python train.py --n_layer=8 --d_model=256 --n_head=4 --n_kv_head=4 --head_dim=64 --d_mlp=1024 --vocab_size=2625 --activation="silu" --norm="layernorm" --norm_place="pre" --norm_eps=1e-05 --positions="rope" --rope_base=10000.0 --rope_fraction=1.0 --qk_norm=true --attn_scale=0.125 --bias="none" --tie_embeddings=false --parallel_block=false --init="uniform" --init_std_qkv=0.0258 --init_std_o=0.0 --init_std_up=0.0258 --init_std_down=0.0 --optimizer="adamw" --lr=0.00135 --beta1=0.9 --beta2=0.98 --weight_decay=0.056 --lr_head=0.006 --warmup_steps=285 --schedule="wsd" --decay_fraction=0.857 --decay_shape="linear" --final_lr_fraction=0.0 --batch_tokens=32768 --seq_len=512 --doc_mask=false --train_tokens=492100000 --steps=15018 --dataset="wikipedia_en"
Each number is 200 + 30 x the weight over its row's rms, rounded and kept within 0 to 999. Layers, rows and columns count from 0. The size before them is the row's rms in percent of the matrix's.

# layer 5 MLP up, 1024x256, rms 0.0144, rows 445-458, columns 0-255
107,244,148,182,250,213,197,258,241,120,237,193,252,250,188,203,218,188,161,180,206,197,205,180,217,217,194,230,196,216,214,170,171,189,186,205,219,178,216,186,187,206,187,164,146,197,195,188,233,207,141,198,195,208,190,171,152,220,187,261,197,200,227,176,198,213,102,220,196,228,237,172,215,271,179,222,199,220,206,218,226,216,173,168,141,226,220,199,198,227,149,221,197,203,210,241,199,247,207,218,205,226,174,201,204,193,198,194,217,183,198,239,248,245,164,197,205,162,221,166,239,223,232,211,220,133,177,221,167,144,168,237,178,270,176,243,194,185,192,240,251,207,269,163,150,202,184,220,218,213,233,217,83,216,193,172,241,215,226,175,213,197,228,189,206,212,201,207,171,244,164,184,243,219,242,186,200,201,141,193,174,183,243,223,222,202,148,210,196,150,237,204,185,214,185,207,238,245,239,159,180,197,191,215,134,241,194,234,185,206,255,235,166,172,167,189,198,176,185,175,198,221,133,206,146,219,188,230,157,238,177,171,219,202,219,209,180,242,235,191,187,172,220,212,208,203,201,182,198,235,214,152,224,203,195,211,197
107,225,192,246,153,200,185,225,187,206,204,206,188,181,200,247,194,237,210,215,185,178,246,207,202,222,197,221,221,160,172,256,162,228,181,251,184,200,207,243,206,203,187,228,226,255,209,202,145,218,281,180,182,220,205,209,197,172,230,213,184,204,174,171,227,220,192,209,238,200,212,209,226,191,169,154,202,169,172,204,172,217,175,161,161,226,205,188,180,204,249,248,193,237,174,191,139,233,206,171,201,203,197,209,184,172,197,223,135,188,175,183,191,216,193,227,201,242,166,215,142,184,156,99,253,165,231,238,219,196,219,161,252,161,229,183,179,211,182,186,198,192,194,196,246,197,195,185,230,213,198,213,204,216,206,193,198,230,199,142,157,204,222,207,207,214,157,168,151,245,167,172,139,197,178,195,209,193,235,176,160,253,178,226,204,197,210,197,159,187,209,165,206,153,135,182,209,185,204,138,179,197,256,189,210,206,202,155,271,209,213,183,234,281,250,208,168,184,249,202,276,188,165,133,188,182,184,242,217,194,160,144,181,225,229,160,183,253,211,197,214,212,170,211,197,232,196,180,178,241,259,252,220,148,223,165,188
091,205,225,244,216,182,180,199,167,226,227,146,200,220,163,201,155,192,219,211,151,202,205,194,208,221,181,219,270,212,198,221,194,179,204,256,182,180,180,189,194,226,199,232,153,212,256,214,186,193,232,200,218,184,225,172,241,159,230,275,209,201,218,227,192,176,291,213,186,145,230,202,225,211,218,153,171,151,201,206,234,171,182,203,189,221,234,153,178,169,155,215,181,209,178,184,239,169,151,202,155,212,162,182,224,229,180,241,181,195,226,204,218,135,193,199,206,263,209,192,148,158,129,247,181,191,225,220,174,213,168,160,208,223,198,89,168,208,207,174,222,150,146,171,194,152,214,130,160,211,201,234,244,248,170,230,177,191,174,221,227,168,171,193,174,198,205,190,246,152,139,184,227,210,192,143,219,215,176,180,200,181,250,216,230,223,141,194,227,203,174,235,183,235,168,190,213,270,210,159,201,214,230,215,217,167,207,174,195,190,207,158,232,188,196,210,188,259,201,217,207,257,203,235,210,204,183,199,229,216,159,160,226,199,178,165,219,169,242,183,219,172,191,174,196,179,199,202,195,216,211,178,221,239,228,215,150
094,205,235,182,210,184,203,249,175,182,159,247,229,247,222,249,179,183,150,194,195,217,203,195,247,220,188,204,228,191,231,197,202,201,105,217,206,224,196,221,193,186,208,203,208,204,181,207,229,186,207,209,172,240,214,181,140,167,215,188,206,197,204,211,195,178,222,197,213,198,263,184,275,182,150,191,187,213,230,169,192,151,146,160,235,265,171,269,216,169,249,215,200,218,126,190,224,190,216,199,235,255,245,197,152,267,205,207,191,175,191,234,197,201,187,182,203,182,196,224,218,195,160,143,201,212,196,215,204,281,202,143,185,181,242,154,165,252,181,154,162,219,229,233,201,210,176,174,186,165,221,225,148,190,268,223,168,215,216,247,254,198,155,177,196,195,242,170,176,185,205,241,239,205,210,164,194,136,260,180,149,239,194,217,207,187,210,209,218,202,223,197,175,201,160,181,213,213,216,109,210,222,206,194,165,221,146,194,164,175,175,167,190,235,201,216,186,160,192,206,222,215,170,198,139,207,241,207,230,197,163,174,222,198,188,197,197,250,241,197,168,213,212,229,217,201,197,185,151,157,220,207,206,233,142,216,162
091,240,192,174,161,210,165,284,197,234,215,209,182,189,214,209,202,199,227,170,236,171,172,205,202,171,256,184,168,197,217,215,192,195,209,118,221,189,233,218,187,217,186,222,273,194,203,191,190,183,258,195,174,221,206,189,187,217,198,186,212,195,249,223,164,158,211,191,238,224,204,183,172,181,163,230,160,218,197,225,216,233,230,204,197,219,168,185,192,196,205,209,176,138,174,258,160,165,211,164,169,183,246,189,207,193,152,206,204,188,191,157,181,190,202,168,198,179,218,272,127,212,138,178,225,207,233,195,196,239,203,195,205,226,174,225,233,191,142,164,200,206,165,174,223,187,226,144,123,206,164,166,216,210,140,214,219,212,211,191,229,175,197,177,205,206,185,191,207,154,186,241,196,189,257,187,178,180,214,233,216,138,227,178,163,172,237,233,205,159,231,128,221,206,228,147,211,164,216,195,162,197,220,201,251,195,209,139,197,175,174,168,186,165,173,209,177,185,228,217,244,199,276,205,222,159,101,171,194,150,121,225,224,199,201,176,225,157,179,210,223,200,214,202,211,194,202,176,185,228,194,174,180,166,112,178,194
099,215,239,200,256,230,187,118,217,201,194,156,180,190,234,228,189,173,192,259,180,182,251,190,195,192,209,182,177,194,184,132,209,171,251,228,182,186,190,160,156,206,218,262,162,186,176,226,199,256,205,211,202,241,202,207,186,194,215,175,169,200,179,252,194,256,250,236,225,225,193,145,177,161,223,187,219,124,220,214,210,194,188,163,240,228,255,224,247,191,166,207,191,210,214,268,219,206,143,230,217,192,178,213,221,190,209,131,193,256,229,207,216,195,239,239,201,218,217,195,207,204,243,182,220,186,163,182,135,175,254,212,170,181,192,166,144,228,228,191,174,181,226,191,191,241,225,186,245,171,197,185,195,155,254,232,174,233,237,262,227,213,209,219,181,201,171,132,237,235,157,191,188,224,208,206,199,236,222,187,215,130,233,220,198,203,164,226,239,216,189,268,224,161,220,204,221,271,200,209,242,188,226,188,209,166,178,260,178,202,218,203,193,205,202,180,153,215,185,209,195,174,195,168,262,214,182,183,178,262,233,213,176,195,191,214,199,220,166,233,212,179,187,198,220,199,200,202,199,229,171,241,209,205,281,180,178
112,214,151,161,138,185,232,186,185,181,168,229,197,177,202,203,202,170,155,209,187,230,205,160,247,203,262,184,141,250,223,202,217,229,194,218,157,161,252,232,193,154,210,171,167,206,192,175,233,220,215,224,213,205,169,155,190,195,141,164,156,204,192,184,189,160,143,222,209,228,237,162,205,204,102,233,255,247,222,224,224,199,172,181,205,196,177,179,157,209,219,215,189,142,159,219,203,263,257,174,204,209,225,226,151,212,190,219,212,221,199,221,219,213,231,214,214,199,180,202,242,238,231,136,223,177,191,223,171,129,210,206,225,206,204,245,199,259,225,255,221,213,269,207,196,222,239,191,271,181,220,176,173,213,159,138,234,170,214,181,193,207,252,195,209,228,218,148,187,240,215,212,169,212,226,176,231,180,175,224,189,215,189,248,245,161,184,158,192,203,234,194,259,251,171,195,140,210,196,199,182,181,218,193,192,171,187,262,206,229,186,216,177,214,218,183,236,157,192,161,190,221,140,172,204,190,206,179,249,235,130,197,214,231,215,190,178,189,187,183,198,225,195,180,215,163,193,191,203,200,219,171,156,243,206,205,192
086,221,216,221,201,174,222,173,254,210,223,192,213,208,258,242,219,210,230,212,233,187,245,152,197,214,188,197,176,165,192,191,262,153,163,211,247,164,190,177,157,236,194,191,221,203,184,224,197,209,115,165,165,232,200,149,221,206,198,227,251,197,261,170,155,147,190,187,235,137,211,225,215,225,233,176,184,166,187,177,181,246,195,169,249,231,162,227,195,172,125,207,161,169,194,235,207,226,171,176,229,227,156,206,204,192,213,207,250,243,198,174,154,224,183,167,201,248,228,130,163,184,243,202,192,217,195,204,155,193,195,173,247,173,174,169,264,151,172,275,188,175,215,192,189,135,164,248,170,190,214,215,205,206,182,181,200,254,248,208,205,184,179,197,180,204,182,209,225,256,184,222,195,217,126,200,238,236,196,180,209,201,150,240,190,213,225,223,186,165,186,193,195,204,223,232,158,233,221,163,152,182,201,199,194,247,198,218,178,186,231,213,225,226,135,163,168,231,198,215,198,198,202,227,162,245,178,167,163,247,250,198,206,230,177,231,167,219,193,184,182,216,176,209,171,194,207,184,228,180,174,155,158,238,175,164,213
100,273,171,131,199,146,154,250,211,242,205,194,213,189,177,196,217,185,228,188,192,162,201,233,195,188,249,194,218,132,175,197,194,203,181,221,184,182,199,154,153,212,188,199,138,215,106,190,211,156,207,219,160,234,201,234,200,224,166,216,237,191,218,225,249,229,261,204,214,198,186,179,234,248,193,202,186,215,191,182,236,167,194,204,196,187,213,186,178,193,164,202,198,233,163,227,190,227,186,183,172,211,160,181,203,216,226,159,252,263,236,228,183,248,246,191,174,231,184,183,146,202,203,168,235,222,195,208,204,178,280,208,228,226,189,141,222,198,220,261,165,234,196,218,178,251,203,204,107,233,219,184,189,232,191,258,271,269,236,179,172,172,237,246,192,236,195,142,193,231,175,233,213,212,216,199,191,207,216,192,214,199,250,177,245,207,232,275,176,184,212,224,166,224,167,200,234,235,202,177,160,208,185,191,223,192,181,217,212,227,232,166,182,178,156,210,201,234,187,195,276,202,191,148,168,223,151,191,223,213,186,191,184,207,226,246,200,210,207,153,211,176,183,183,178,185,201,218,167,231,223,168,222,187,178,173,186
097,196,199,175,165,166,239,262,208,214,235,226,160,186,196,239,174,182,207,201,234,214,190,210,222,204,232,112,214,221,208,231,181,172,249,163,224,154,190,214,257,213,194,257,280,223,187,205,187,174,211,181,188,165,169,203,279,190,198,179,172,196,246,237,172,192,183,221,216,243,196,200,188,200,199,197,197,150,161,160,194,230,191,241,212,138,183,213,170,260,227,221,207,181,216,183,163,201,213,175,162,211,206,185,210,163,193,253,136,212,186,152,201,156,216,241,222,172,182,199,220,196,171,200,231,256,206,232,232,220,153,223,161,194,153,251,187,160,170,150,173,212,175,185,235,200,204,208,164,240,182,200,242,200,166,181,256,158,165,201,153,225,152,226,203,203,199,246,228,202,244,231,206,206,220,183,158,184,188,204,221,220,164,193,176,173,200,236,216,228,225,193,254,160,170,255,192,144,137,209,214,206,268,176,241,185,242,171,277,214,194,180,206,206,234,176,257,186,192,198,190,201,231,187,188,161,155,176,237,182,150,207,230,218,195,175,188,166,174,226,256,190,176,213,198,212,196,231,190,263,241,213,206,183,181,204,198
095,160,240,222,158,191,254,171,184,173,157,216,183,150,162,212,228,196,119,197,200,248,174,189,177,207,132,209,219,168,166,170,244,256,184,152,233,220,209,199,206,217,181,262,196,179,209,197,242,197,258,209,234,182,187,184,184,236,182,244,236,189,187,239,159,119,271,254,177,176,179,247,185,241,237,234,194,169,240,194,148,172,229,225,189,228,225,171,204,196,237,217,186,232,200,193,241,119,194,204,205,184,191,228,193,246,222,197,140,221,217,225,141,236,151,215,192,251,212,187,199,179,132,185,179,177,193,201,185,253,220,195,222,204,203,177,229,123,213,250,201,171,219,165,181,207,185,232,212,201,166,211,207,247,183,196,211,204,197,200,187,156,187,238,217,229,258,226,205,173,223,218,205,223,174,195,178,217,125,201,204,231,176,202,190,210,272,213,201,180,179,213,169,179,169,222,208,128,199,209,205,171,217,175,165,206,161,232,177,207,216,199,234,183,249,207,179,177,227,206,204,167,198,228,199,226,196,166,191,214,212,157,153,165,185,186,228,215,207,227,221,201,210,174,211,206,207,185,242,188,181,217,180,249,130,191,148
095,299,208,207,227,187,224,242,222,221,205,150,231,242,228,226,186,221,228,162,202,285,161,170,212,229,174,217,249,187,171,235,182,188,175,264,177,262,160,169,240,136,216,175,172,211,206,213,154,203,224,183,195,206,197,206,234,151,166,192,224,201,240,206,161,209,212,192,205,215,191,215,258,187,164,238,194,194,254,181,220,214,172,160,208,220,260,228,186,190,144,193,190,247,194,159,165,209,202,210,147,164,205,204,171,156,185,194,186,248,180,158,177,212,245,244,209,188,214,127,205,270,115,160,192,211,195,180,222,225,243,150,143,256,195,162,161,157,180,250,205,190,174,188,220,205,166,167,220,203,169,219,204,217,194,190,230,212,164,184,199,203,183,198,240,171,203,200,176,227,207,130,265,207,159,224,195,210,198,208,225,182,170,195,187,225,202,184,187,196,219,169,165,208,164,135,128,195,192,163,215,224,216,235,171,190,225,187,239,194,166,178,163,198,186,187,201,217,228,205,246,242,211,191,201,214,221,256,196,223,176,210,157,227,198,203,165,236,220,234,229,175,207,220,222,180,206,209,203,209,229,190,224,235,228,195,162
087,249,185,158,213,149,163,185,227,165,191,256,178,219,235,202,191,199,199,186,210,206,216,194,212,186,213,140,188,201,193,213,259,280,186,200,191,207,191,270,190,166,180,204,214,193,227,200,232,126,172,223,217,167,186,154,191,216,194,245,206,192,245,206,244,181,220,196,187,207,225,222,185,185,171,190,212,185,220,192,147,197,230,184,200,206,199,255,230,149,202,282,170,176,184,265,176,134,210,183,166,188,246,229,179,195,184,175,200,191,186,257,212,221,210,184,199,191,177,221,194,231,198,111,238,217,227,213,180,187,170,210,233,188,199,231,230,226,226,211,196,206,201,159,174,256,195,167,184,199,189,143,196,201,246,164,243,176,217,207,206,186,256,219,211,228,220,147,212,245,193,218,213,218,224,194,172,172,151,222,154,202,238,221,237,249,172,215,192,191,194,217,232,195,217,188,204,152,182,250,164,151,220,191,188,169,197,179,195,231,260,99,211,215,230,216,154,158,232,209,224,201,157,207,230,162,212,175,143,265,124,129,240,200,205,195,179,239,254,195,189,180,206,179,204,215,199,197,168,178,186,201,153,212,204,185,227
102,208,235,192,178,192,176,156,200,149,273,162,205,213,140,211,210,173,182,167,234,215,231,187,248,216,220,185,233,252,177,125,162,217,210,199,199,220,235,185,175,156,209,172,144,231,239,187,250,194,214,219,220,185,221,217,198,249,231,277,283,206,220,165,178,192,240,235,197,223,238,200,237,185,167,250,228,182,232,222,249,182,215,209,196,206,223,239,199,201,177,239,213,243,184,229,184,153,198,205,162,157,267,241,146,253,191,304,222,184,220,226,206,207,168,235,211,221,225,180,212,198,175,255,169,220,160,219,200,214,197,224,233,242,217,179,212,207,217,189,247,180,208,213,213,189,232,181,181,263,223,228,201,177,213,200,233,211,189,190,193,165,169,205,168,240,227,161,213,170,198,195,264,220,205,181,197,155,187,213,192,229,211,194,191,161,239,149,235,250,187,229,188,250,193,202,198,140,183,204,249,197,155,222,199,252,179,187,155,239,171,222,173,154,214,226,221,182,186,204,214,221,157,196,185,210,208,263,218,253,176,160,172,193,177,260,198,234,208,166,202,218,178,217,218,182,199,222,215,172,207,189,178,201,178,234,171
# layer 5 MLP down (transposed), 1024x256, rms 0.0167, rows 445-457, columns 0-255
101,221,207,201,152,205,227,196,241,214,233,171,219,238,212,216,205,243,123,187,173,239,148,156,205,204,166,190,153,189,205,196,171,189,185,217,191,239,193,188,245,172,176,218,195,167,196,210,190,176,243,215,223,212,159,251,189,242,160,159,266,256,144,245,236,225,193,202,190,166,253,200,209,200,252,201,202,213,190,235,178,282,197,168,211,227,184,185,239,214,219,246,178,182,247,219,209,204,201,216,177,216,208,161,201,244,199,243,233,175,182,146,233,226,190,179,251,204,151,197,142,211,213,226,159,252,208,189,183,197,158,196,198,235,178,196,235,186,154,236,173,189,200,204,205,256,184,170,165,240,150,132,174,198,199,156,226,184,198,214,190,146,204,253,229,274,207,176,215,152,212,208,224,170,209,247,168,186,188,203,211,197,209,211,210,197,169,236,183,233,207,176,209,170,197,205,188,192,219,162,226,185,203,201,178,205,178,189,193,135,221,234,194,170,167,212,219,217,153,170,171,247,230,208,220,288,189,183,177,214,186,218,192,237,147,212,226,169,173,210,212,192,164,202,175,214,132,178,246,264,196,278,218,151,199,202,198
109,205,224,167,222,228,172,175,222,216,160,196,182,258,177,202,209,199,245,254,192,192,217,211,229,173,252,164,179,226,183,199,144,211,215,181,242,204,237,123,223,243,208,240,181,222,166,262,184,139,203,230,190,201,223,188,197,194,173,160,214,166,215,205,174,217,183,199,246,203,195,202,181,193,195,215,188,253,197,130,239,197,174,152,186,195,216,173,254,178,158,160,199,195,177,210,194,207,190,205,187,214,181,185,221,189,216,160,222,161,153,240,167,198,165,245,176,157,252,145,236,183,263,148,215,188,181,243,188,174,233,232,226,170,199,260,221,244,183,191,253,200,191,154,202,163,241,225,212,216,196,254,214,176,205,221,226,201,149,220,183,193,184,197,222,237,223,149,196,202,191,230,155,153,174,175,192,218,187,180,188,146,226,194,220,182,153,227,188,177,212,186,184,180,234,277,171,191,189,207,215,164,227,101,228,175,218,241,194,238,174,186,195,220,191,150,263,178,243,203,202,220,157,236,150,225,187,209,227,229,209,205,251,237,173,195,149,199,181,198,221,192,230,254,194,215,205,242,182,180,208,176,215,190,271,203,246
092,234,257,214,204,243,224,169,217,211,155,236,199,205,194,207,243,210,278,197,218,176,214,200,222,204,254,201,217,194,219,189,204,166,182,245,200,171,229,144,223,192,178,190,148,197,241,181,175,156,211,155,218,191,151,178,239,201,176,190,204,290,192,230,190,161,246,228,173,182,181,164,210,189,185,153,199,199,165,201,190,199,198,165,177,239,192,198,214,158,175,241,196,214,127,245,252,205,147,234,185,235,200,194,147,156,204,240,218,234,171,161,233,200,234,188,242,195,204,229,182,216,191,188,170,184,194,213,228,181,192,210,191,144,192,161,216,178,229,163,148,216,202,190,208,158,231,242,193,252,228,186,190,193,143,176,156,218,255,237,195,242,217,211,218,183,175,230,164,232,184,203,187,280,190,179,166,209,231,195,227,231,221,193,214,202,212,228,213,188,177,264,165,168,204,198,220,147,223,196,204,216,164,164,142,185,214,180,201,224,213,142,234,163,285,184,160,192,216,160,279,201,153,196,225,189,227,197,191,183,220,208,183,219,287,193,243,171,159,164,194,197,208,192,183,190,182,192,231,166,181,212,185,234,205,258,176
095,165,215,199,133,192,212,217,250,196,213,222,251,244,144,152,200,172,165,187,228,178,192,151,209,212,214,257,198,239,228,153,164,188,192,164,247,235,259,236,188,187,160,207,138,191,202,179,216,184,165,252,224,205,211,158,200,221,214,212,160,225,171,175,165,201,226,221,210,189,240,146,214,267,140,188,179,239,205,168,198,213,218,222,167,159,182,169,187,219,184,219,176,234,213,232,200,186,175,157,159,227,208,192,209,221,196,246,194,121,187,197,188,203,221,167,207,215,164,168,178,237,254,196,173,158,237,221,166,226,181,225,179,220,237,190,233,214,156,193,164,173,180,201,215,192,192,215,245,181,170,244,205,208,257,245,235,228,186,244,231,245,189,168,178,164,206,147,205,210,164,180,152,189,177,163,198,263,155,223,200,164,198,199,182,180,163,243,184,188,170,214,150,198,238,194,226,252,224,171,194,210,164,183,265,182,189,173,183,227,233,253,209,234,210,140,257,262,197,209,202,220,203,228,215,177,253,217,186,204,191,249,186,241,194,172,164,203,186,174,204,219,224,210,198,231,165,218,148,193,190,224,258,221,213,219,168
098,210,188,213,234,238,213,219,164,205,142,198,170,199,162,153,250,170,257,154,195,178,210,200,221,262,218,223,214,173,214,156,212,208,229,167,199,165,236,182,175,224,212,197,236,191,190,218,172,248,239,207,189,223,183,186,214,228,227,221,205,180,192,175,188,230,214,189,211,208,151,223,197,227,192,160,201,207,157,188,237,195,174,242,227,155,150,192,162,191,204,198,199,156,220,156,184,186,248,211,141,197,228,161,276,236,135,182,206,179,183,195,249,223,231,179,156,208,214,221,205,196,248,191,175,149,160,210,143,196,281,184,209,214,206,209,154,217,206,197,184,191,256,203,199,195,167,234,204,194,213,196,185,190,211,191,193,157,222,242,233,236,180,151,175,156,213,139,153,158,162,197,238,136,248,227,159,259,181,247,182,245,180,215,262,182,253,167,192,150,171,168,185,202,267,193,202,223,159,196,155,151,208,209,171,243,181,195,195,202,184,200,208,203,203,197,170,154,212,248,154,214,178,203,230,186,243,217,228,213,189,180,186,169,240,224,221,199,179,232,266,169,193,202,283,218,233,205,213,215,190,200,198,211,195,140,202
096,216,138,227,198,217,221,240,185,195,216,234,205,213,176,214,167,233,178,207,247,178,213,192,170,267,211,173,254,182,206,253,214,222,178,216,252,188,182,208,207,131,229,197,184,257,167,209,213,175,224,246,236,175,241,193,217,185,209,173,190,325,214,206,224,178,202,183,192,169,162,180,207,193,237,241,192,169,179,264,209,179,155,213,169,226,215,202,180,181,138,186,163,238,165,215,213,170,169,221,173,241,216,164,182,123,240,181,187,234,216,190,188,206,152,203,217,165,214,200,213,243,165,207,191,187,206,178,199,176,146,280,198,159,240,210,238,211,185,187,236,255,175,203,200,218,175,225,186,158,159,183,198,164,173,201,193,175,230,183,166,179,207,255,227,172,203,251,211,191,228,193,201,242,214,136,208,192,221,187,174,173,159,242,221,211,239,212,238,205,161,198,232,226,186,210,182,198,240,224,169,206,195,175,203,215,245,151,167,248,221,134,198,209,189,210,234,187,167,158,247,197,241,181,161,170,242,181,222,212,206,233,256,211,207,244,170,229,171,162,158,229,161,189,152,164,233,179,208,189,183,221,174,197,171,220,215
112,261,212,168,169,177,220,213,224,160,226,193,188,192,219,179,215,216,132,184,242,199,196,206,157,144,173,205,190,230,196,188,249,220,166,161,205,209,171,174,180,210,166,209,234,164,195,256,165,192,208,198,188,195,223,262,189,190,235,210,174,135,224,180,198,258,155,182,214,175,221,232,199,232,245,234,185,166,207,177,154,244,165,170,193,263,218,214,210,212,145,208,230,196,209,237,187,225,206,255,162,145,154,161,218,232,164,201,184,187,196,224,160,213,219,184,183,227,184,195,185,219,245,206,199,212,207,202,168,168,199,199,244,205,169,212,232,197,198,211,231,188,235,147,200,191,189,192,212,172,165,137,159,188,220,180,269,144,238,228,247,205,172,288,261,283,207,179,199,165,157,218,172,183,140,211,201,204,195,214,173,199,229,223,201,168,174,211,192,194,189,213,167,201,194,193,195,188,197,174,208,151,218,203,221,256,226,204,173,138,195,274,199,209,147,201,217,228,159,205,188,207,259,245,225,193,196,169,170,259,199,194,229,261,139,201,158,202,186,228,214,183,145,208,150,195,246,204,202,235,233,200,227,222,208,175,209
086,203,199,153,191,177,228,223,169,214,216,163,243,220,181,146,247,178,228,165,197,225,168,196,215,231,226,172,200,142,241,215,209,242,228,190,196,200,201,224,233,223,174,163,182,255,252,191,204,204,224,222,180,195,210,240,185,157,200,211,216,193,169,177,162,205,231,239,191,228,134,194,139,226,189,167,221,171,192,220,183,206,189,135,196,200,191,172,162,185,205,222,170,182,237,229,238,219,159,191,201,185,233,170,145,208,196,214,193,182,252,263,189,238,194,168,179,217,157,145,183,160,203,235,260,249,175,223,214,164,166,189,193,226,187,193,228,198,208,174,194,255,174,178,244,234,197,193,179,208,159,235,185,207,166,187,178,188,243,203,202,185,201,178,189,166,127,275,221,187,261,194,149,276,216,195,235,125,192,210,242,196,202,204,231,224,202,173,145,249,208,184,245,191,176,148,196,186,207,188,111,233,246,195,196,214,234,206,207,198,225,185,257,190,167,228,232,154,163,195,198,163,239,213,194,201,179,213,139,223,207,196,169,246,204,231,207,148,214,177,247,170,199,238,222,261,165,198,223,173,219,198,190,163,203,223,194
104,198,230,215,221,264,174,282,188,195,149,200,217,187,216,226,222,196,220,217,187,195,236,140,213,267,231,184,202,190,210,179,177,221,217,162,136,208,182,220,231,159,162,231,265,150,195,233,202,149,229,248,189,243,205,195,202,264,224,139,178,297,196,196,210,205,255,210,212,208,143,224,178,158,215,202,158,224,189,236,247,253,188,150,217,189,186,219,165,176,193,173,185,182,239,223,179,236,185,156,162,218,231,188,194,203,178,196,202,227,159,256,215,226,176,197,269,161,150,186,204,210,234,205,150,204,227,196,178,188,182,209,278,210,217,185,170,259,206,212,148,219,208,217,225,258,172,233,144,219,178,204,187,167,208,229,204,167,176,233,186,190,226,181,183,223,213,198,179,142,206,222,137,209,220,234,183,262,225,213,228,205,237,222,210,178,195,148,210,197,203,250,242,205,182,175,166,204,213,174,209,192,192,155,181,254,234,215,165,261,215,195,171,176,198,203,222,209,194,159,189,222,148,229,203,189,224,182,169,183,209,180,165,226,195,238,202,149,174,212,225,173,198,192,207,166,158,201,193,174,195,221,219,222,178,177,221
099,224,194,172,219,148,191,195,124,189,177,193,149,183,186,177,215,149,241,153,164,190,234,232,228,160,178,169,226,196,186,156,213,223,264,161,152,201,199,191,183,217,183,197,217,207,208,211,217,229,195,173,180,229,177,165,246,190,214,237,201,190,176,145,185,188,212,183,209,275,149,187,268,181,202,206,201,248,227,140,185,168,201,195,209,241,205,196,180,132,240,178,220,189,192,183,211,154,240,249,201,185,153,215,243,235,224,173,216,198,209,160,203,178,227,182,171,240,260,197,243,184,178,201,166,203,185,238,188,148,234,175,185,184,190,191,218,203,221,191,258,199,217,207,235,163,206,220,222,183,213,229,183,217,157,254,196,175,187,254,255,181,185,212,177,188,162,167,197,169,177,201,181,136,194,186,151,206,242,209,184,219,219,183,220,170,215,206,184,215,230,180,202,195,201,205,217,176,184,222,199,117,227,283,185,216,182,227,207,199,147,200,209,255,184,247,173,182,215,241,162,187,176,187,182,170,260,218,155,192,228,221,234,168,168,153,176,223,190,159,202,143,217,212,261,232,301,231,187,191,205,211,199,187,220,184,242
097,230,218,168,180,211,220,163,211,237,230,173,178,213,210,195,161,196,216,196,153,183,119,201,248,175,180,232,184,202,167,228,238,211,177,182,217,200,201,234,242,196,183,182,111,250,234,160,243,206,153,182,146,186,207,218,188,178,232,220,161,196,210,159,204,204,224,195,181,162,152,169,206,192,157,137,201,170,240,156,181,202,195,155,224,157,217,224,229,246,201,200,176,214,167,196,171,206,210,199,273,176,189,300,207,152,201,251,191,219,221,230,185,196,185,208,209,149,164,195,230,214,186,155,200,248,223,176,174,247,217,239,196,225,200,187,190,200,217,207,180,258,145,133,204,228,198,189,225,234,191,264,149,202,206,246,224,203,214,221,186,189,195,200,210,179,221,229,161,209,219,181,226,215,199,176,274,209,217,211,163,167,240,219,192,200,241,197,147,196,180,214,212,237,194,184,221,206,187,181,227,184,195,124,220,212,181,240,201,185,239,175,226,203,194,192,232,169,194,127,220,269,226,180,178,187,218,151,211,198,247,200,179,187,177,185,198,238,207,209,258,210,214,226,141,203,194,205,165,135,161,165,181,200,237,157,166
093,234,166,207,174,219,161,236,212,189,206,246,172,219,185,173,229,232,174,216,190,204,201,172,199,190,244,178,179,202,146,223,148,151,237,206,200,215,210,221,242,182,226,181,215,156,201,256,188,194,271,230,242,173,118,188,209,225,170,181,185,264,195,189,175,239,180,210,221,227,195,214,218,206,169,177,220,214,169,171,215,218,194,178,182,232,245,227,219,227,181,177,252,246,195,227,192,182,211,221,214,239,201,197,217,190,215,134,193,198,276,230,240,195,184,228,161,211,193,210,183,195,179,126,176,226,196,200,208,183,174,146,197,161,206,221,201,264,159,187,128,241,197,163,204,228,196,194,196,206,196,199,252,198,177,191,170,207,189,227,225,184,213,136,207,166,213,197,132,164,173,203,182,219,195,158,172,187,201,215,214,241,239,209,141,203,158,226,151,153,198,221,167,228,241,172,212,185,215,191,217,190,171,142,257,203,202,187,230,169,184,162,190,229,210,214,194,214,214,182,308,253,175,161,216,205,222,168,153,140,205,220,187,191,175,200,216,143,206,222,184,240,230,194,179,208,166,211,202,286,205,216,168,180,253,243,177
084,229,221,195,156,214,166,220,173,241,205,202,156,234,163,187,222,149,191,212,233,196,155,196,220,176,161,177,169,224,249,168,199,206,184,148,207,210,186,211,245,194,237,232,187,226,229,241,226,239,206,203,202,219,210,233,163,215,196,147,175,162,159,186,234,160,231,197,190,199,177,200,189,198,230,186,184,225,147,209,214,223,177,229,202,234,150,194,202,187,152,214,221,205,256,204,167,173,264,253,197,197,147,177,196,258,183,173,168,176,194,243,192,251,126,182,196,177,164,195,237,186,238,186,210,170,214,223,170,190,176,226,225,184,242,175,211,224,203,250,159,210,194,216,209,166,197,174,224,166,173,185,135,164,208,237,230,182,244,234,248,200,149,287,224,165,202,184,191,188,196,196,239,257,243,182,218,237,120,193,156,197,206,240,214,175,229,165,193,180,182,230,202,197,210,246,241,230,187,188,169,155,129,192,225,147,203,230,157,205,206,258,183,178,229,163,216,247,188,179,178,265,236,216,155,203,200,182,217,211,235,200,212,202,231,164,157,184,198,192,207,173,152,188,208,148,189,238,234,182,197,163,239,203,253,181,222